Weights of a small GPT-style language model, trained from scratch on English Wikipedia: 12 heads of 64, a variant of SOAP for these matrices.
Each number is 128 + 24 x the weight over its row's rms, rounded and kept within 0 to 255. Layers, rows and columns count from 0. Numbers have three digits each. The size before them is the row's rms in percent of the matrix's.

# down: layer 4 MLP down (transposed), 2048x768, rms 0.084, rows 1020-1065, columns 384-479
# gate: layer 4 MLP gate, 2048x768, rms 0.0825, rows 1021-1066, columns 384-479
# up: layer 4 MLP up, 2048x768, rms 0.0859, rows 1021-1066, columns 384-479
down1020 093:111165136184138152130150166120106130121135143083122157173152146113120149129088167117110118125121149104099119136099083117135112115112151113100115149157134131105094104143128138115127181163101100192129125141080141097130079109143167127157097096138103082110144138154101119109100117094145098121
gate1021 098:154144120113131118113082151087156100087162141138136127121154129116101129152135123128145157133160107165133125114173141165127126149124161142147134096163137162158109163122140124128132125095092090157146153104100150194154108099107112116089130152086127093152136146130149124111080105124138105128
up1021 094:108151149156143148161097140117069143144122163141084154153095100102106136106194118128158187139068142110140168149124091134122127130165124168128096183145111120093118107161148132134126095120135096100127149135153160091160136104112138116153103100118144128139132145098074126133104112130083140046
down1021 098:097139166138134141158162095092124204130105137129153123095100139118151133124106130160129150140137164106116142163170095123076144083138127115145146135172140148133146097147167117139115130137126078155129124096143155098152156121126098101104127132144086158148127125101134151139146145105140080127
gate1022 102:128159147153142118143141128109165113149107085142142068103097106135112168071180159131129139098158164149114135140125141119115130167116129126124129118135087128161115111187121156105144126108122114089128121145132050152153079152115123124102089065146116170131101115118100130100156146134142135160
up1022 097:125179135086134112124148125155104133130153122152131074136139099122103171131147128087110150117109148117127107115142116132131136120137142201122096134119165131131137125131121115128146153118135135143144126112125102123102128133138148110155150153133171145110167146103189154123126135154105114160
down1022 096:104152138125109135136146155145122081143122097168116114098140116114110100134179130150131127149155145126119088105120133090122116140154133153128129155110073071075086132145113132114100096143127104130107137100091097160119111135110136096147115157106093166079151065135133125143119133151134149120
gate1023 102:134080174124083111111138179120123107079136152130137114105155157100137116135116108105097133140081095142077119155110083100183140109135154115176161143120131090124113104113114112140129093147100131097136121127146156154125146175125137161171129072151105153112125099113125147124136091104054182111
up1023 096:141095108113129141139126142127091145110118136169132111128158104109160125097152130094109118110079115139172164124125123161120133138163158121124140183153094100124075077129124135183137158101110121119171111167123091137114112171170152101147078139113112118108119129147123107149192122195131148169
down1023 100:097138082102131091117142131177142125125096095116123118164142153144120128144138154113143070116133153111071112155138186151117139171159090144112166120105132171135138123133130116164131093130143134136145104125160165131091099145164134112139116125130138150138116107160121105152101141111113106150
gate1024 095:136134129200109157139157139155131114180097136138139114122132103134123150112176132121144119115130145132122131094102180122109158105129125126111058130135155134105122158149158116168138137131134143109098089092111143124135132136090172136108167137127162120156130124153111096137100148159109113093
up1024 098:159132135125162152173168127136168138132165213127152102146134133113119108128119138115138095127154130122156126141130107127105119134110128130143154122137166123116130134158114063149140180155133136105157125127122092136136117152142104115127167133137127113129156155122140147152086149137076136122
down1024 105:150118118152160120134114132118134102152120158133142126111137127108130109120168123106085146125107161102129101143156114140136103152070112144138098119160159113087159141132132146150104160120112156154109175127135143147050175147115091131133124129116124095119095096132154143100145167124102142139
gate1025 096:154108177122117134100125178144085145123140109077143177148163131162145111161102095137148144132116167150131082106166165165138107139105133128066120126117165139127165114109136150057126177140077115113169129110122198110131141150138148149146148135143117124080108101135121093118180146152153108156
up1025 101:130156074153167156151128096152113122121114148121125107174152089119122159136163128153149109143129153132129134137168125141099124138120119118126117157162165086127139109163119137120123153152088151170121100098117150146136120122132130104125101142102151116171127109174119160127080121122114111163
down1025 105:128143137103160125136119138141139126125101113119098123160157167115115105100112087111145109164134179133092164120097134099128180116098112134092124160111137105101097148138102158112138110154178139092133116114157075131078122150122178156139123115133088138094092155138102123104133112105121124148
gate1026 094:170104139150132142101131124147099131113114132133096152104157121143136128164148128156116187142150152147087134137090121101128125121118109183155148159141146126143144102080140133093130147115180107138138126103115139114139130134073073144110136133118170133105105138094137139115155108123126118088
up1026 095:103134121099139139121148156131108125122105098186133151119124120122121092118100118136108123120149138111131165131125137112138128137154136150104087126120131121149107111142117139144123115098122181156121097191089108126119104133118159149132092102142115108155139098135138139160160116169144146164
down1026 096:115137120142163140149135104147135154114127142113149114092153098151123152140149093114115140157097123197142137124140132125124135159112122098165126085102127136118116147129107125126178113125147109089117114129109121104083164133133121117098128146131123122150153136113190115149147117103110131152
gate1027 103:147132130109098151100085142181114140146144165124159131120143091095108103104139108122106129141133136168163137079155141055104113151107123085113149090169132123129138122147155145153140085143109155130153091110136164132127127121123166132116167117137169154166170152155150119046128112134113124139
up1027 104:131119121145133108093108112183121136119135146126123133142158133102098137095157114091143072146126106102120105103123155169090116152143152108093120113144058122089109123115108146141126143145078096125138167139122113124136084126127115120151111149136135113103137175134096120071099117168130092103
down1027 098:165120117112108130082115095131126123127095137182128067138100136071149158132170150150136142080113098100169123104131154113126125142131163142121130122138136152149124128129084162127108137130142126145129152107139112140117127114132169147145113137126156142148139134129141100192119121115141135114
gate1028 099:102140130163106152110120123141146130122129118149083099129105144129070141139106142111162159100146136104125138130127092144103162203119130119130131152096123110137126121112145149116148140081105137164115163137161130141144136097105103131094128126110093152090138100141107145140124109075172142105
up1028 096:115123096120099154106130140120179161125137141120134156060112140085135142141134145109097141113131157091159092137104120145129121143142104082130116112106115155082132104170109097105132111155111131124115077156097178084126138119082148141077113153103168111141103170088133119117095110169149144130
down1028 095:129144127129126118155126124129118126116139178096145151138111111157128154091131153150118126080117164115123128108082128161157132102122095107126149098148132102138139143135126137121088141146069125141151137120094096126151085110107105142139120083149164140110152138121153111136146103138194149141
gate1029 100:155134160127101123150109147121117139134084130140099086137113191115122097169121158174129074165103170141105151191106125115101146135150097102124093127132131120144139159131126138132171131142179127149099131154155124163119173116173151110066142145143130117154139140083099101180128162178133181136
up1029 104:126138177176157123116099186114126132189140125147123120131146138124072123160132100118100144128135148116084125092158163165098130125113124117157082104138103111106120147107096137105176126106132087155116130123130086099072121053125116117123149139073130151126128150161115055149129112144124142075
down1029 100:107172125147099131109181125122128109133122117092123160158132154165157151142148136107100124151127143116118146138116100116123144132142099152146100090117114107135136160085111088117158144129115128164126125147093118127111178117174135112180117150132156171115113127157127125136176176173148133115
gate1030 092:122148151104074112114120086153066087173098171107105137135104132127175115206125170187115156143148126133104142158142138149097141132087114113115143130157135102142140141167099151131145145156137116145087143073158140142109178129132120124136140128126142182091110121112129132102103126105116137136
up1030 095:111125122080108119148139146087088152090163135141148126142139122124055105114131132117129175082140130117102161106125110148134125122061116085136145127149104094131100140163163105105096062143115121140116100145129138155142145128126095104110129140103115079142118130100129123143135132143137112114
down1030 098:115134109126077157119147103092173120153167132114127101152113143115151172132148118103123127133089166134146168129130111127138142154175112114116125120130119122158111125123108140152089070133094106174116134148113116111150115135194139137115136115183099148127141128136115141099133134101115129115
gate1031 102:133134125127157160077182107109110162145178150066153136140140143151107114114141135114151123150142160116097118182135173074130162107095149176143153129117085096137147116087121118096126156083097154122116114090175135120109124133132125134106159136138129131100155157143126104072166106159112128127
up1031 105:096116133150142133123080130136141194147152150136139154155141135094108112161119110094152115101171168128115081139156121079158112141117124137123151181138123109153148103103157160089087174139124153126146123130152085124131125146179091135120131121138159085145155145110143095113112128127171132097
down1031 102:127108131152131097140144126152127162144103157126137106102112097121132099094106141137163112118131120136132109146142112103117146161151125144150134123157130125184128114139125159113108127118182165111139116157137188139152121157110160146151107090131107093120162113108133148160172149124115092116
gate1032 095:121120136153141129114133092138157152139112186087151146122135158133139142159126137107150078102137134139159136137079120117135140153155088074162124199156127161064083146137129105118116119122124117138117105152104161125180098129140125134108125142111119142088159138157130171165106148099103154159
up1032 099:166136177136119109139133090128119098080114145130171128133115174143169159163134142181134132119119181138150127157104144129161163122126088128118173147132123098133129155139138126142147154166122075107146148167146112115173148116167076139122121160156139138128111118135113079097118182114157152102
down1032 100:102143132157114122147117143131135159128112110139156084154101145190139113147134123201139165127152093108116116033135148107149107133126099130195136167104110139135129157113149138136118133147137102128182110129118128095153094125111136137109176136133140107136106132139140116124130108052122164169
gate1033 096:098103161144162071129188121112138138132181146137110136108136131104111131102102115152160129147123102116127146152129075114129096131080079141109114171154085141160161114150145128124107138128105147122098145083143114089066122158103097132134125136146145148104114129117131114116156146082166124147
up1033 099:125134106142154130153121133100149128132156091148134136100094144164147098085134162164092113110135157135101167136145160158148096158141141114119111176159137113112117099129118102163118114142126093153152116141085085121172130098097118106110112126113136135147107118138104107121103138198152130136
down1033 099:094119124153070140119127066100113106141075140078131087098096130144145096138125127165157102134118176126082123109120162128165168116098133070122110131111091126097147114116131127154124158154160099105161119152124150114133139110122107152124132146098077114142116106121111106155174146149127126125
gate1034 102:147162135111124152144130089151142121113107097112156153148151152120131112145115098165121124095081130151144110162154120151124136149125143137114108134124107115122132159141102108135128134098112126163088126141122097103096136163132106106162119107125110091132105159085104106166167163120116160140
up1034 102:115108129146126114164123159135090141107135095114107130170151151121099151157127105117147140106126104138128150119096100151132127107128103103176104138097127131096152184092108133150138132154149061136165107142116083103119141148168125118106150108164114117140178135137101137100119176122106118119
down1034 107:128150099154102085101116112122134082110161106112097170108156131129080140113188120087129101121103093115136128144111113132101109130113124160146118150092128138105151109143120120132078116114131113104168130108168143119117112133131120115132136117093122151125146125119126108110121205175131124101
gate1035 114:152091147111167115112134116093117124153121097158092125135096146154120152156128106125103112149092140105130142161117176137119120168095121123112133101122135153107147114138135165166148122140101151146116144110140133152150101135131119151094199111139126123108121141108101118122105101137136124101
up1035 105:138112139160107157157167120108107130118166152112132099105095127105133092143141106125101149124122137128132099096122129162115117155116116103141115148146136115171139121131111095125143147076119137096152154121078114136141140119149107092120135148091088142139122115133123136082093132150179124135
down1035 094:172090162151125141136139132121109163097121140167124125141154096140121142102141119153122099145187118120147082119158175140112083102107143137153101127124177097073140114115112093144119112135134121146127119093141115124108112183146142110159140092122108131144118070138112118155160118125127120100
gate1036 091:091148128117132115123139122133134118108127142116126114093105115120139170139132100164160162141098142142123108144116140145146084124104135145132137112123130125111136136127172157138131167122148116145149117119116120113115124135138095100136132135201145128133121132122106146147070094142144139112
up1036 091:141109138117097145086093155131115155132112101121153120100163134160150126105127114109132128169118086126190156137147114093113141138123137121180151166144143123131155139126167151134138128139114080150095182146121169115109154133096160106163119105163141158110100112130111125137145104106114122102
down1036 100:112156149095088131092161105135122104117133154131103112153126114122122130152106146136085151071119126127126118148070119142129124165134147130129132157093135102161143087129161116170172106085123135145122110147192148165140124138160113160123104160155132118110107131154140108100109129158150109109
gate1037 094:162155137146148122093101147113139144123134142118125128139144123151174091156108149116107157132149179100127124194138135119130112119156178081128152190136138095143124141121104159149146140135103126088101127157142126139155134100167145163134147126148046118105131148117090118133103171114135129174
up1037 094:095067131150118143128142128163143112111139127120127135089126094144125100110161159104103111141137145124169108124151129067156102128134087129146127144078117162129164179119115130096127114096146123116102112084142164171136074050086132127101120150091135153115143130133169124144133140147118120132
down1037 101:140111107174184138113151186143203126099115128103117137115123138089130122123150193142078138129136135154132156140124138063145094099150158089154127152115132119084120158119094109114118138126144108091121121113077127135118123115135102121128157128099125162136109146127135130100098145124094131143
gate1038 087:115129183168124165149109117103121121110122151108123121114076148131138099155122161156138124121125142109133130111128133130121136105161140146131137111146129110124126125077103147095139154125136136115139141145100152149117148160198138120144129113105129125134119126082140115128068103139118107099
up1038 089:121101145113144149122088136125162104145122125095139150106144091146073136128171112160124160128144125160142104155126112159134098154137115135130138120158082102129109171120157107097114108134115136114105124140129128092123127155159133104109130123163180125107115111059153125108124129130158132167
down1038 092:104109107097187087127149111122151109137126150084123086104107143097114128146083132104119118166109108138127104138160121095188131136104118148142075096136112154134109160090157103153061136134143097139145117114141116110143132130129124124123101129162150146099126148064124116130118215103128155135
gate1039 098:100119118151139123120126102128134110108162151152094129129152132126119112125138189186128139118121131160126107083105115150160153093165104123121141135129126118144084119129128120130135103123108082129139138138076136111111089125132117140149110136108138171107109109130116150132195113126132090084
up1039 100:135167135100186148155133082109149103151119132118152138108154176075179110116146156127146172141096128158097141147078160153146144069162139116096134118125120110126129133119112074113110164125160167138167150112122145116167127104158140112091152100157153142142159164113143149117119132155126128143
down1039 100:138154103141136131074177138161184114103151134121107131163082117162141123113111162117110094142145170131153131115088117128120135095160107139110158113137116147162155147120121076146154143147122144103114108174116146142162137126126136122142098116120089151130126169118114161100180090140081144126
gate1040 091:127123107154133114138132121104126150115128127149140095119155136138123158208202145149139152091144129105162108156155130154095146087129110096121132094150130171146140121116145163129113131170107127120139135177106135146141091158147107114102121136124162112109122107163138089104126067141143115127
up1040 096:058117087102136143127132124122119157118148181152168115123117103131122152139138126149084175155144146137138151119112112154152115100127143196143101096143108106175114123137197129162168127146149156114110140169121113153188133072155129095146131128131136077139129148135107165092143114144103066126
down1040 096:135145176080146105163110145117113104140108134129129156116168121150142098090112141133161133131119090145123146146117128127119157098077133170142140125139084097125097136160083130172163091101154101092128159122128142131121117102134137091160143120141095141166124120117112087158105085119108140128
gate1041 101:132125107147183131118112161079169153115154129142138124130143133129142135094132113112096137158097084153130139142112101122126161133115161156166112087145096122121068178158116128135075136104120084087143179163152129137143147143134135091132087109071140158099176133113119123120146142137120115131
up1041 100:135165149120112135166189074128143115140140130107109116134132112179162119154110110144126139130153093107159102143130150137108133125144165164125135104156174093146092122098118116157151117111113100087136128150148129123136107116186129132122110133156111136141134158114110117133145167094127139111
down1041 100:105157104140116108105126133108119138087112140165122097138143095081102106155104109119122153104177141165165101118109184119126115116163144159156136142101102085110139148119121130146123118131130163172156128141145144117100072147132110127086116156165103133115148165079098116123100055163122093126
gate1042 115:092110141110141140141145117139121123138104123132071160134114147101134148096136140126122123113065143158120144143051124083126133105108163110144102135130164115088121130122138115073145165136109139127118120100124152125146136096148079109135129102113140153119123110194085130142147136167129140137
up1042 100:119163153143156113122136113114118133093129119108138118155114151120153146116141119102088134152136130163172140143117160108129144137110154138105147171197092142173107121127083178077117099143117125141116111088104125120148165133134161122142164151097147142148109148106129126072123127101128100132
down1042 102:174161091107135115151121150115158097146115113137129124117104103141119152110128096143096141117159092110131087079112115151114124132164141125114090168114116150098119132108158162128127091113066126140112129128115135121134126164103126117111109080135074154110133104156155132128135098106132165130
gate1043 095:103157104143137099102128116131136169136108110147144120099146152129151148171077134156163088089160098111135181097135096137117104143116142092194084166090132136166099124147114144146142159177129146142127174117156169122117114130118162164093102158124135119120095141147151118086166124141120140153
up1043 089:111169113145140101116155108127155158126162067144110128089129146115147114102106147119153146131119134145120122127145128130106109150149163122163092135156147144149111119114171109117195128108147168157118112116156137116137082124126154147109123128117157124124168133121115154150156122102122127135
down1043 096:125093118150170112114113148139113102112121092109115134143118115116142161116143119118123148137125170104183117146125147108143127139156138115203094106085166134117142114127099136111135137113159188130139166109123161140082082152144145089100085133104109137100155135092118119149112124145120128146
gate1044 094:162125143131160146135153135093112115128090155093149147138132130149121081168141124132094112185144148086141168140160114124073144125102164117190108133139129139141100122115137121130127115134143140125126100140142125104092134113117119173106112122116082160225126124091143119153137149148119109091
up1044 099:113115124131089125076123136163069119124117164129139149126118159076147136103125138108114119118116140153114130116123152149168115072146118134125141097125194138132143125154122139115135106181116182138124115112112137113135067130145140115095092159154123139134128091135157092116143117122089110118
down1044 097:134145141138077150082127111155096141120132124133102104148098122103145130123098138103089099134122137141103127134118153113163094160127129142105129124116169098116093135140111170157132094145142154105108126122122124130120134139134090110141064108157142087156114114116148113104145119123143176139
gate1045 096:102137155145147114117138129162109124130149120149079111103086075113119132110130118102090128148121125133113129152110117127134104125118136099145139106157129156145136131120124146105114164148074146096136170125135093177130175102143137101144134105144127137120190109145120145116182162168115105129
up1045 093:139152188111144125095147155091127117129075144113124158150135119137156090116127104106142155110108126160154130115155130098137094115074113135147111147125107089140095138105142128124144097150178139136091144140154136129133123114151119096096185166133089163125111143145162101089131169120109128166
down1045 094:137136151102124162114096083180123143170138140144135130124139138152128138171142110136131114146148122153167097124141102150133137145134138152108085103107143140111131131133151105152082160130171129134155086120144140097128129138070105126100089165126142127076084124095112161077108102128134119125
gate1046 097:112191119181124144099095097150123112123113149100136111126114124128119157139120159134116171134126123127125152150160110156144106132109093107107123099145107116156161131118148120052113119123103165093152103125141144120103135129169158129137138094132130132102148131096142126137141154164126143130
up1046 102:151157095119137144109102084141063130128124091122165112139137148095138071136131114141142065130111141150135102122151143128129122170126162161155120126148181127146106130150148106134130120108098126158128115126097148174105114138127134081172141114142119157139111101133127137111120140121122161153
down1046 099:144124115108113139115133097119087102123091133142143097139139123140139107145134119167145113113133109126111126150125100188145075116097102139142084083077097143143174152093112137081175169144155162114121119107142103119171154152154141104082124141142149122115129171065135150100124126092108094134
gate1047 096:112126115174144092152141160094125201125124143155137163170121124142194145150163119132112142128141143124127123108159152117098149153103121139146165121112128073155114118171127090124101106135108098128105115116142130172124140092112149119114083095125084188113107162149132132171115121147154115137
up1047 093:115143152139147092109124125106107119122112124106167103141137114141123147153124139109105104160120138137065119101131117096113129112123134172119155158137099153123119112128155144129129089088109145100078121134143131110140141098138143128135130135096138137162096123127118097113108118114182093118
down1047 102:135099167153115120085130101113136153116143132114136128137131118144166134106129133118132110130084135131105161135140130121072121112146123114120106124098092150120086120109125159122121107110107131127125160127143133080089083115111145123122137110107148108098112095154086124100098163136139124073
gate1048 095:149148145123090118148127143155173131166133127111133125123117130085112135123134111137132088075118128149124139148128127137125170134115097128108120128090117130146113157146134142134142145100153150108158115125140110128165133125158136102070161108148103108152101109080137138146166153127134140112
up1048 097:130097151168091130165086148152128133093128160148185095172129129105111149092151114114102139118134104114147135115124144149085145112135102143104126166093133127144119133131126121112099195149175136126140120148145167147128138135148110139130110135118113142161082102110100161128112133138119126113
down1048 093:107130131114112126121107097103130110058129137095108168127152163107133183153110176135123105152120138149156140112113125129110107155116164146128105187105169150118128142144122189111090136134108101097176130148105114102158119139163121178095100095119149151134115116090111127103145086046144114094
gate1049 090:154149099111132057143180116174142164119144128147144140162137080149109155102169145117129121097136163145153131135132144141124138161110122091147111114120126183155186125136117118143094115135157110145146162107107167133103126127144119122130124150146115122144118124104113122157128134128121116073
up1049 088:174154153170144095165131137116144133105110156153174147139148125152140109144140120102138126125144156127118134125131129123133115123133130120188172132116100134128157144128159085125108123122143096169135125089108159137145093130106149113100132191100133160145111097091104107081105117131127165158
down1049 096:149120114100133139130128137135149137088123129167161155132170140160115152106116124146136066154127120130106162132145155107112097138125136121122152152134120158143129159158120101163142091149143096160144166094129116082134083129153138155160088132141135119108141107112128147067126136177085135115
gate1050 110:130142152149107132109133098110135083111122129150123104088112104094105115132131115119094165111146123161119117136101131154135126161099107136144136164158095121126139159167148121154160156133123126140117123150102121133141103167134140124141132120148115148137134125125144117154169104121162181146
up1050 112:175168121087122087104137123110151069166135085129156142134109103179164127150142137113128083097129139109152117088122105149131120143138087120137155122160100101157082181112090146129146122181130138167133137081110117122171125131121129100143148127075142154125149152136076123120131127126161112116
down1050 105:138119135107144095155125126116133120107157167116075109141136143144128129132085115129106151140113113131106075151089155147139119172145127124144105126074126083093117156118088141120140167167153087182101091106133088120122129123130097173147173151106158121080158146139134162133094145099139145134
gate1051 097:087121166099133157099173174132126121167169158136121133148137148125142123107126091100130092158118114124115146121120105103130118149156133117147184145096120112119085123112163158162092137142159148123123125109097130112098097170105110098135193158145108147126125136106139122191128146123110155148
up1051 094:086105156096128120118130080127110142147167134134113148156133127135116113153152132093116137120119169149125097102104157105124123120116086079144113146108150148143162113123126112124153140138137120180144156076132081100129088127093139110134155130094153162137159121110151122125124112179117115104
down1051 099:139129121097129164138124121170166121139101149155186134056104066090151078110111125132119166151138135150154135160138136101102166139158118122105119124091108133111151134153094141157091118095135110156141124097111068135098149145141161140113104168106162132143112127149119139109116111106078046164
gate1052 106:121156136122109152118148116154123150137098134154092151164098131148137173133087130171127127094152084133136127138108135143110103146150152139162096151090147125208102127148113184133189180118145140106134077149127139168157154191114110105124111133120108123142165112151125145128115078150145156086
up1052 110:136090110142080140122084127137140152149141175113165127163107120129159109117153133135127094147145161139103144122155108136176115113122129150128125123119115128109105095137089110158121076089104125147117174134156138120132153107151142187128119161109113122142161150116096122111075124100115100138
down1052 098:099132095135118146139142103115146091159159105151090142092140114117165093128103143129138114146125107085144107140087137153150140148080160115153088122095092100155109153145128137115153109120116102122113082132104126157138127099125140121120162141139126108136134123103104113103128150135105148134
gate1053 099:120130141152182082148114131108129160117122180102114130161138089096116085172099126131122077111127130145097151138106131125124100144141155125131106162135132113140130116122144123116142153190142094122109116154125064120112137111084164159116112128147166132075087111079098154097154201113112084086
up1053 097:147141131087140169139129153154125130147134146115117150120146098135139124124120113117134104122138174151156107130066113145095126107121132122102139119117179136115152152117134108185102117160142130097136131139152206080138129130139138105141134089153160148155119119118128112140125151098159102101
down1053 104:131087167110107134160129128146133164150112150170087144093069116114096133134119161141131085123124131148124088111100127136133111120135114123131093135094129117142115144124136133145124148097105170054117131197168129121118093128098153089101084124117136132159142117121106116069157097142112107093
gate1054 095:154110159125185160118134102090139134159137163115137120166110139138102092125132117199134104141133113121144160098139149185086139120100130093125139100126136168148137101084121113138091120114086110157089119107151141098113122145193139095114105173115156124127120101130106124146196168122122133143
up1054 093:084113165162138126151109131142119104138106116178134145146153163085148128135118134122120102146163129081117064160103138147136112090158122104112147123110090075092120071142151095102139185126122146127120144143112129147139178148096108113178129118146092146112130136099103101136139107148142144153
down1054 101:104127109098140134136146100110113151117132145106118133131160161155136111125156164129143101139135145102149116158126129121120151093135113153095142119100110108142125109099150130121137157100166108132093137109132115152155157160153103126139139137151131134136138158095130135082118116140119116120
gate1055 097:133136124153181137111145155098153097158154132111130118110121148088157139119127134146144106146113136179133121129173113081124191094150142114151144089146115125128154126087154144120123132159123147150123148121093132155146131117134178145119146137173148113126124153126138164120088111089135130148
up1055 102:145154117144148150130152110092168111129170144139119081108127142121135122104150098116135119113152138084136116116145089131089107118103177117151103109140108101115171129125132119116095121151107143100139118108117113164111208103107169156094150150134120172107169139163095153083090154175130118134
down1055 104:135166115146129138156077106128088116136132143174119097144126130128081127135135148114126125115092093111078132142114128134091193120121142172152100149128100145141112117150140157138127117136091127139149110130134196151135167116105112143105138085161128134099099131134110139159106166165114121171
gate1056 103:150183133154136099156150172138115127143118099089140130122167135108123142132111112098147122118109094122168134140124131161137110204116122138098072118143125153150122112164189136125136156120137125136196119156121138113136147152175108106134171112152158112140124163152126127165108134164067112158
up1056 102:199113103133183130156092154154114115077143134099136103135141130103113131124133118124133140129093096142135154120153126132157146154120126125150068118135125138159102138133157141092122064150127167138146120124146113113126125112109133100148102139139133135123079135070116151126100119110108134141
down1056 102:115150118127138144130188139141119141117129091156132152112154139139135162128102123137148122120143143147129161171101107114134138190116112166145127126122172149176163137115157115088118154116131142132108142143150115081130117141109108113114145082115132131119095145113137124144155169141149104123
gate1057 105:147145124142144121053143126127137130112096106123121135147126120149153159104148119157119122104063132125129116111157107141115093114136073116126125148122166129133107092130141157115140128150137115124173125106132111093147117150089131089124132078103169100142147143146132140154125145137095121139
up1057 105:112117124121154112082130152129092101153106141153160142110158165118114127152129116138175101139141141094139108125075118164121113142143153145095157159147126111140147170114156162149084150133126138104112161115136157140122177094106145189131196160126185150085094120121085094136149120155130093127
down1057 095:156140131143140141118135126133082149133168146137146110130087165159151172110158120093071139130141144145109093139113111151121096152124098084136108140137120163109118097098136150164130114175150130138125123141154162106174132135156124120118131116154118093140146132141081161131105124128135104085
gate1058 090:130117141106101122121132093134158123119093140169117136143156165095129147113130127155120123108088120145124176123147128120094148083123133125088119140128103100119139148118146133117118136146121123171122136145126145086124127128130154122158136162158103135119110133156142150158149106101155138145
up1058 093:168170114176157127089106148137142130151157094122105127076141156102091125119190141124165124126122147126146146130118125142120152108092148104053140161163119126110156129099119180144145137152133143126094136114127118088151158126127142083153110132135140136161153101144131122121128120141117118146
down1058 095:126155130134127170156124100119150112058113141152106121135144123150161133107108122118124108139103102110134139099135149128112164097126147178098134101064076141120157153191120130138113104100124137133137119120145104127115129160135125076124132125119041160136139133158130095165131105107110156132
gate1059 103:128103175095150129137120173127119126109110131122117145151147122128150147152124139122079123123157105134128177103123145086159131147104129155123121118148092125101131119142120111102093129120104167151089113155135138091127139097144158118130126134062184112144115138107135102122148125085140127113
up1059 091:123127154083124148110085146147121180096113101112134123142085130129158124142145123082152131123118143165122133129103154146150124138119149160104125110107108145123140102158097065122120168143163133167142129126119119100129115111154138141148096128053108120128094136125140153144150118105111115131
down1059 100:089104138152131163158098093126132141134077085119125145151148126151168101136168133162152148157124137117102094131094151051158098106154134103121151144141151142098113075154078156111149139159125135130127097127165124142142116119138142103107151095167089151095134101164107158130129122108121156110
gate1060 104:132119166143108194141147115112128083121150155105130148091108162106142097138087107168112072149120153118146121159104159120135146146133143154119118161146114167139157134109116153138139102200118101108116119130096126087136123131130130079138127152152096151097122125138141108119147151126152089127
up1060 101:100127121088069176097112137150077096130166094109098093072173151145097152122138108118125151096106136083163172121105107114132089111132125119139178107136159099104114161072096092120133129130129154115126152153107165124092157147132159135153121131105116123095110184124124098134148135155111143121
down1060 102:163185109110131117088125115108104098143112137077161156121114127119157134164165153136064170110135139129099143101096101119141134138112121136128114146124126134121141105117098118133122115138113114147113120092153147134163103093150140133146135071159102094082107173173113115143148084114132140129
gate1061 099:175136130154082115136141181133108102157082169115165154117115139141100147145129135222116103125148099144145137129153107121133120197139144131141181139130130097144105098130121139115129141163122130159077120138127138170123131099161103113112146132137110084148117126140117131104167145145161128150
up1061 100:127154117128143130153154157129158125163156143116154122138155139086140120159118133177136186129127107156134131143135099191089134091135146074094123113126144125102112119168141137122145103105132115111147113076126176065127068115193103151094142086118110113121163146177135102098092136127112110130
down1061 096:117117164116131080114119190127133123131077144147185090086129103106113172098092145140131134106138093092111121142138101106150110133119126138121110139089098168116092089100131108114097121116105124137131118136093110111112107134152116122116097140111123132131128112132120157141137126108135145135
gate1062 099:149128077129104122129147080118150070110140165105180161134097139153102110111112124148177096111097124138114144170182120147160106158116168143135154144110081120144101115120151172159183112184140140161126143083107147163163139126127145139118109145120118092099128127104139139138151092199109154108
up1062 095:134114119112173155138163080154149139148178132169151137118149112102134135123122111125109148132082139148144149155165123147140124141112148121153145148096124120144138188116108152112135065120118134155149124154143092118145167129134143175125130113123125130140121140115112112150060092129118116121
down1062 095:133105138155141099146156103134103130133147170119161127161128132129145112169145132077147132100134123161108090143159150148140089091135139145142151109133145116104089160114115174142107113140107118120116109144145139125136117149091114140092076150153087131125121136127164158107142149150128120118
gate1063 094:104114147146133147104137140112157138145131120121135139143047117129112180147122140135131168078119132108136090149102121111121131149113157127110131128111139121148157111119115157155149100117088074147113139073122138144129085156107129086175104165163135119162136182142087141110123122152140158133
up1063 099:143109155099121154163122094122110125129080093142106128147113125141180124124110106133112169124130161153141095125115124082146105128140091121140097154124123079177118138133118104161105140165096122149098147158107141148161120101113115128095148124097131152125074178130172143139165133104129174127
down1063 098:162076161084163135125160136114143141124130110135130100137117109146114124131083094132091132088110111132127078147134144168162140132126127158138144162082160132138096144129138109114146137106115158146122128126092119121132116107145126155134107155138122109094112141178107147140126119145119107147
gate1064 098:116123088161108142128113157112133090151148130096101104145152147132123164113138153115146111136119116157104136161124119131149139174098144109146160152174117120116137125102071141123086106133071153134129105108154128124109113102078086147154096128125157120110166080101097183092150150127083150154
up1064 100:125147131124149077156121130125139173158131113088141187154122124121121131119150124124126128161093101132145138147171153118128151129136152112111087108149137162136118128147114116111117202121157119162173089099157118108177154123123129130125140138133149125107146156114141101119133119105123097118
down1064 108:144144157108138079122108154083097090114163118102112113120077156110137146149165116147111138143163118145180154120167136164112162135080093100132153135157122095114145104090177117127149138143116107128160136108160166113125164114127118115113143137108148129109115135120125124137105148144154130122
gate1065 094:132157135139190122137086110130157105121100106134130136151183117162154104082107149110150122164151134087106139100154138122141104085110147104123099155158134097126142139093137080116138169143140130162123159165128122104164108175170144118112169161128142112123138122101118120150117137155113114176
up1065 092:132135128160128152157153107138181147149134154107140135147143093151141180116172165166118110146117128125120137105124157075172130156116132141123116146158118139122118123110128108114104111132143124119142199116118121098105117090125102113125133105106123147182112141101129139096101116131121168116
down1065 098:144114153073105104132111096119131152121114116103132124110125097148127105143096150118173126119114106133136145159133144079115133133091108085119127147119099153091115135105100135158127167152153194122117145112141109128145087140137108114110124095124109115172151156112149145141125105139103128144
gate1066 099:132130140126113170158159081135179131161127110127109123143108090110118122134128111115132178135168136105120120138147128154115155136131151110071150102161128148148134108134131107123112172119129120083153097103173130156124142177138133147127092162142063115113162147145080139156142130107113115113
up1066 100:166109174109114100114152132118131173144137110134102151126166130118123094114108107127100134100135133119163121187114103123110138150140147170189147141123154115072122130142072170123124153105090130101128146151124071106109141131121151140155141135154121094143135133109107133153118120160123102142